{"head_dim": 64, "tie_word_embeddings": true, "weight_decay": 0.0, "warmup_steps": 200, "schedule": "wsd", "decay_fraction": 1.0, "final_lr_fraction": 0.0, "batch_tokens": [16384, 32768, 49152], "max_seq_len": 1024, "train_tokens": 139000000}
Each number is 500 + 25 x the weight over the matrix's rms, rounded and kept within 0 to 999. Layers, rows and columns count from 0. Numbers have three digits each.

# layer 5 MLP down, 128x256, rms 0.0773, rows 0-99, columns 192-255
497476500495476473518469490498524491529481513463480535494428522479480558514511475536524508504457469539447494554505511500510506523499502483509508511516466506493470535469496508515504489531478524
494491492506507485506532473517500501505485489512508519509503519526481535525495507502535501488514508537485536468484538489439473495462501460499528473534487544515493487530479524479467496456488478
489519488539507514513509467467506510474521474499458498501485477487460505538489472505478463543470501471501524530463495516487503501503503481508528488508513505568506498563525538517484541470522445
480489520496460498467484480477511508475462475480490490485457514496522504497474516518471531499501495543486460500481487504461469481498508514449471466465506522498498483515481492474505505503527523
501494539474530531509492549466509474521475504500515525467468468483477490534509514486490450475484527496519458465494452530564521525481500508502445471523502514523501542464502484519493486515525466
535520491468504578485528490424491514521465536484491515533529531495496522488531557487507476516540471484486535470484489490493521437469480528526502459488525499499491536518516482549526490487503526
472456525526518515492474500523530511478504539494540542510499466531498487528490523495493469489535498508495531524525520516470467502504526538468519463525536468585503513488507479508503482513486502
512495518504472484503541495464514536487537468495475464509532485515532489482493518473465511542521508503479504481520501495536529491515505528462488501531518475498547465513468533459517509488495512
466510536528528512493527470484468483476504487524510530489552519522491489486469484509483485490476458455457503524508504528478516469489447500465543523486483527493568537501510461526459526535478526
471536468465511493510515485502516479511473481507537499560553484500528487463513529497458508487488489480491486501491504506492485491491450504502486508518515506494506519502483509483496510490457527
443444521483452488488520481465484502446532494527571508481507486458541533469499480521471463508499504469505509531516481491455484523537565507456531488514497521514546511492490469475481497470508491
535525441500525478531505452517515517496488547554496464465477520518516499499588479482507504516505520475503519543500459565477501496494500530520504508500487510496471482479492517481488491488483511
535504511462484511490553507507525519455493499471499541523512544494506514539497528509502501512466490481511503479515516526474462508460483517539514523528467516483440487507525530471537469491467485
469498522504474489523508533496482470489538524530516483496495526493522538506543530560500514539506526493511505522490489509488461487510467502453524526503557493478533498497511524516476499507523496
521521510532516511521531508523526500538486474473466487531532507474488485483503470524502474493502461460500497494475489473526495457517507557494504544475531456465555491502450494523521507492480496
513545517511499512451496466509458439458505524517453499448494464522480511493477482454528499503506510505496515522529524491498522505492511512468500518485484541486430460453459483502522523507504486
515501521503449487484477445551504524482497486528460473470540544533478531445489441519536491479501489495554510483529462484475513504488498480493408504502491500497529511446524453479501487538472481
486505516510492479526495508529480507528492476514491526434507480518493504512523454562508475481485487481508544491501479478522481500537521475478520472489501492540456499527529506499520511481547509
406503468517540516509442474553481466452508518496514477533510462501554484466532474477495534550490495494496545537495527465506490474485522496488483538508466487505499452533479474451492510501538479
502495565498550446514475493509508501499491528500547460512496508519526480483537439473472511520495561440475497533496495518440533492503465526526528509499520502489523514508541495472487462509497516
523494473466515537488506496512468468473503528492514496475512487443447481478479496484446493499499512494491454502510491514509542563492488512485497501490508535516490486492519553508544532510507535
499539520556458500509505524494514519531495501474497520505550524526513519497540521488512524516487476488511508460494555533488483481514494494547515482493501518529493505496510509472491507518517484
517545514533533484496487471450488475489480539529569514536511489505496527475481506471478538474508504552497528497543469513452476526513515440502538489539454459514511508473464539516467466492536471
493489486468483476570495529489484500489508478487485507518480511536503491481502507482505506508501484510517449511546493490459515499528462493527498512509475487493532511493518552500492503527475488
511481528522498518501510502483527509474516496486526411511497513533513459533513509482498516495462492507529520450510452492458468503504487507513506502512498486543533515495518508487518461495488534
403530477522508482533500489531491524526535524507537487523503536474489501501481483498507483540471497498445489459479488533538512539499473481546494477469504529523494504469506555513549500541514478
542525471511523478478512518527503532459456480492484493532485475526504495487565527470480447493506502552459471541489471496498494503483500512457515568544516516509504449506528510476486550520529479
454503468473500525507582510469516533498507551526500549511462474493479513519530488483536487517461447498472526462544527493495494438515486520542502448480469437476481479502533497461447456497479548
455485493504460495533488550542492510489486513512510471512482490482479503480492516529477503524501501480482522489449479492509498484473503481500486480502522497518495523534528465485480510499460482
501521502471504484454437537485491521480490508482471539486485527495570479594495491478460479473493506533481453512438523515535528499457475512531518497499500499493487484510508480481457477483503493
502515538473472508520489511483528482439524479467497503482537480526530472482521510522470547483485486585461479493454509496478470519474506484435499473535512491506528506490540461492477521532531498
537430497528517499513490509471510473504485472492475485461481482517509526504509477541490466502507531506505490528473497512505506477540500528526498475516501494518521462482529543519534460482515496
508512519475482511502471480530487479508469523547508472516474509493461532531516465530477482511490508515474505532466512562482517449530491501509515502472514463517492489503503513512514560501539480
488505514505502487472496502544471489483481516504503502519537503491545474468494498475545519502464543495499521546495483496522502521520473544519489558484483524469513518503486535508455498459489535
506547461449482542507433509476489478489495499477505504477508567537478470467502486537455496552488540525473507514470514499463515460519511525523484471495486519466524541541509501489503521454497525
476494540492484460488484515491496514538501508528470507496457529487484505499500517506491506523503474488509494493511479470451494475479507493493484496482485495537489481526499519479478495473521488
489517512487498491486511460503480501480450502495533449475503509474513478504451484514527492468492524503525470497499523498474447472531480506500520556487501476465492492456508481487501501490502546
532542481523496506511497499454497455509525478559493481447473488502507524490532466494489513525496521480508452508494450551505484535505485479482490493476491519503465528475525516523481509510503502
517494489500522531463535523518503523466480491478490506481553538486503495520525481508496470529526527522489491482513472514432514518511489539540518500514515559507485495502486526469473478493472491
516521497496516502497504495472474507521475512489488487516502483501507482471488531527543471462559509488492505499511548457486448463547513496539521517525511479520495507518502534510505451455507505
523531429489488526484484504477495468516543495487507483515464507475474487484499467508492521567489521468536480513512464462490537495496550498512490499482517519528549490491489456476513470483475439
504487541470470489489519525497532479527535456498479520482535490484466537515521524482478503501569472512459496522459476488529512497519492511510488487532494487542478508517526515534491496509517508
509492495536481512505534462509543502460452517500501511496517513511458487508458523477477509502520461511515513483522505459511513487494500480498511483521514499497498473465549501536500465456491481
521511544486499500492476530538541510515550517488515483476519498552522461506518497461462514513441548514503489562544516493519475494462508507495508536479550449515514500523464503493518514506548459
513528515545520507474464512503460463561487456485517514521502533491493510470505481512517505496491474498505529511500493504526478489479520498533474550507511512493529505519510498522494467518515529
547476503478508504560479528480468510489484507538488505479511513494488506499495526532499497472490527513560536486487495582448521499473471555477483451519529556484507499518536503560519526501500511
477511475466471543502525510512503522540469501538498484515480529481500531543501482520512509492539507515523474509487500480493508511530512524544500491490478513492483480438484529499494493521513514
468525470480471478528518485457480549529487497478526514435489489493452482516508449522485463457488517499525484459533484488481541534468505509512483453460499466476482515461435525502491513518470560
546498497495502496504496467529499461502484501480490544545492489499555486509532474494489467484542474490483460508483507490463462483502512532511465510487525490518470489470452502497499506453501484
523508504517467473464507539520505480489493461511469478505474485498533508475528496489546532501488503542499507458537513496462497542468479480485488538553479519476507454516512465537504538520490533
471489526462451476447498494515459549513514500465522505545495524517504484501509491518476492530526511500471481491528497526466509514488503520503469470518524484474524565483491488473524530517503494
489505518487501528474506495536544512523496473497516529473499494468489446544495529477455523500480479538533570499476498534525500514489487479503471512468538498503525467511508445477465471498484488
531517489510557463532479495498476527515495485484534516479522517451494502493497470520541465482489498464486474453508514490498499479438529459483485481469546523487505473511459500512505448460515521
492503491569528475515481547459496520520496518456487481495528490445477491509505461469481466505493508509500536525487514467517471515452488532503484507531522532523500501459506492521472507536512464
482497457532521481435487499445538477501502472518503519497501510490524475464478472486529481460549510473512497504455492475501494466501518516482480540478505500542484495539454512513502491513528489
449506521525535517531487475477518453505455507481481515478518488508523480467484509517446496494543479495521480471487486524493504471515501475497498510470480534536509480487519494548501557504497497
504526535487482543524497512496520501540499533501521534494493437502475516474490503478486449503513510476521496476464527476448501486533515461498472453497505479549481478522487493504470514534455478
488491506494491451493503443518537476512482509539514487440505526492519483475487544527506501506511530513524541468494482512490480473398471481464472506475545485490457520515472482522506524504509508
479492450476486486510499515491502506475518528531515502467485503514508484500502504491454525492499492528411538503469478524517479525511496498467509521445473510559484510462472480498516468511511483
479470480503487471464467469509440505523548428461494512516520465512479501494478493486512466457481501478533489512524545534488525499491518457489502517518475541526486433495509468495578483530503499
484503464559489483525471481481506494466491491502486502489514495492485541485521491498480484518491502547494515508481513517487470477482528483550486461517457504518513538517533537488503481532449434
470508488492525470522499493474475519481514522528485470537485496488521500499511520488524516523556500493482514501523505494501472557490498528520478508526506509487481477472493462522462496469523468
506509488489498495469504469552504495519537464503493467506542512474502521469470444476501498515513520483512529527520484468520533540511494514488532462457456491476521507490460520468500511510547508
482494441515472490495494540506515541508534505508497503501466468509463480512510475488457516452479517508481521464498505471506511520478494472477491527538502469499488517533478510464515519459492522
496499522488514475496516493498451519516568504533480503451473517512470525508484534499500499496473477491485500516459569466526495517473506480490505490476520472534535525514499445480477486476477488
511494518458531508495563482500517526537505541510499518477471546487498489485470503505500527483490461449493476538501496500523558482531513530464497500444473501523492474466530512481524561469542479
517477490527498471509531492522542502470526468540502446518513489517533488482499510484475475518492504536509495518474516490543506511492475502421499538499527483509548537498487541536486472491552507
502510545498482508479498535508489540532539482484488490494452484514488466487499487497497487490492523501462554551493484537521550508537442521534555517506512495516472510490492476517505500546496496
489532528514487512479500535508540487488490521528486500499479505541510520479493497465492504487473496454494527511493479501477545473485517489499535504566500442483514484494492458466457486478463522
497500503525505468496551472515519531499550462489527442516515517503505498500494489538514489478499513512508514486542530489469511530487495538534498475511504498462452493537491513446497497474486472
516522506541495540519523497458556481525491497460499497500477514514521494533545484461541525509479475510507502512491505518499486471488553487486490493484487448526484519501533490480509469479535545
489467483465510496471492533485494472499505468446499501507522500513508465521499505521475549573498511540503520518465493501516540485495477516474512504471500535468461499525477504547460484529498527
515483483513498537492513495488516500505509494512522496491482488434465478483517544508514496482521504535492516511511503536463471492465489461545539490494506526452482467507537508489516500539495524
499443510510482534502495471511484482487511467477520525428490487502494532483443522542530463545477466481550519481531491538479500490476526488523501489479494546461468485528489513554464526520470473
493505504512472497475533490535520507521494499478496520509475491517468457504484466489526460491483518456514529495469473529503529473499503497474515492516509507474483454514527503473455515536501535
500558498495471500477521454463505489521511514484491452517505503457496525496545456494519483508492486498567491521508462465539497463504508489510458494549528484501535515500492551476494552547435499
511515500454465468486490478516480504504474550483445513490493506528479493526503476537518523506529515529464540523522502531467502530521471469504482493519517469546513468504508481492472507485485533
521486542544506465536514513475554467467494472511509510494483536500492469498468435516495548511447519489492541504503540532530492476494460515514502490459570567509534527523504490497545509530472466
503523492474492492486496549489502507532485483469500495516479551520489456477510531484485496469481506476533524518522485506490511484467526443546503480507515494474552472545505518458488502501463496
459492487522451490465511503495540485439483534477504486539515507524515483495534473467476525462505498520487466485504495478489493527459527522509490501496500514507499492483506512548523511485482461
504525492509451547516529500543536483491494514503510516499508503465496503500487479498545518512487492476551502482490483477522507524427493487523509504456541459476489488497529509455506454479515544
469466506545522506449480518507504512478456477493460469512515541493500467476502510535526498475472480478498557474490506491530451489514554484467492547471494476491481510504500537478445495491491496
542482457522488479518527468526489502496503539475513515471527493487488527501539468489480466510533479493484499483454507529500505539467516501491505485534512501514503488489467471519473495481477503
485539448502458504487481533500502481491476519521482473531487496517492504492508494510547512461489476542530480504497511521507532491534543472524560523525525494529527498505487475523515484521523546
501449548522520520542400543514525500521450476500506515499477502532484456515467526505478538466473456508488504512486509488460519501478496482510488532528521518523498503451532471517506470501513465
483471494460511500482477498491492502472545488517500491479514528481467515476494483510530490514511475519509527471517482488499507505502540541513491525514482532529500518539485508510479553501500496
469521511475543478501460479512536420502528514491518510506454485499524525444521515443534544476516514477493511545494473474519494491481492499516479546516510534495500472457493502522504452487461487
508483519474467450531515523500505488498524513513544500536463504509498520498488541509441510521508507516512525503545480530505518532467477495523491463527482485529497475480460515504522446486476478
504488511489514504505524526531494468509531540538449505514516461487501480465473510489480484490516497534504489523496507489483459514498511509501531493522468517471488500509509491519495517502506515
536455468491491541537499488507511549487486486486462459494482531478513522496485533496506490509484518536521456549499508523504517520500520541491507527536515492516473523513501505484519498458525521
445469512493503510474485489466505461534511471535515498513525499493477506494519519439459523516508457463463540493472495475506520471537531481500491500508530499516539511495518515474468482517472485
539485521494511500461502505512469492549476531468477495537521488457465512514499447500523516464471490500491481518566545459521491494477465516504478541473501450473515515471491506513449457523503491
508495476463505478474497502558504466536519479505497474480553519439510492489513553500505498510479485510480496512473512539500551474510500514525508465459521533508539494467519520535521518509492528
520496483512505515499486577477541477477489509557514524489492505553524452502520527526510489531548444489518474522456542504532512531529503470513513489538462502509483481449504459483533481494486525
483506537520525488505464479536495532506542473486527483459531459530556512508536483447481449520448491488539476506499501514474507461461547507496519444487530476533444492492482481503480503487535460
483494486492461519516480530507524515510497517494490493496552471507509529489489493501521517498504508488456500500528498535557438514503529535519543505524453549500475542479465500502526494518460491
538508492477503500519483487471505509459456537499484531491538491486558464499473462465472484524487481479484506468475521528525497490533520481532483524509471471510544533490507487477497520515497453
503493507498509488530459527495457489476549484543544508510456520476522522487508508474505556521512530533492491528493504504470487487513467488491515533502529501532509516475463516510509495507483485
484484489525487463544524511505465489504497536500462446451486502503481482448519494546481481537479531498472525513493478541512474527519484481514507478536483470493469493486523516517531477514483522
502501537518534508527462469473498540503476468443481492467495489530500537473469508496487472424456481503480468497489499535523462515526475459574507499433501510492490483474524479487498519471465518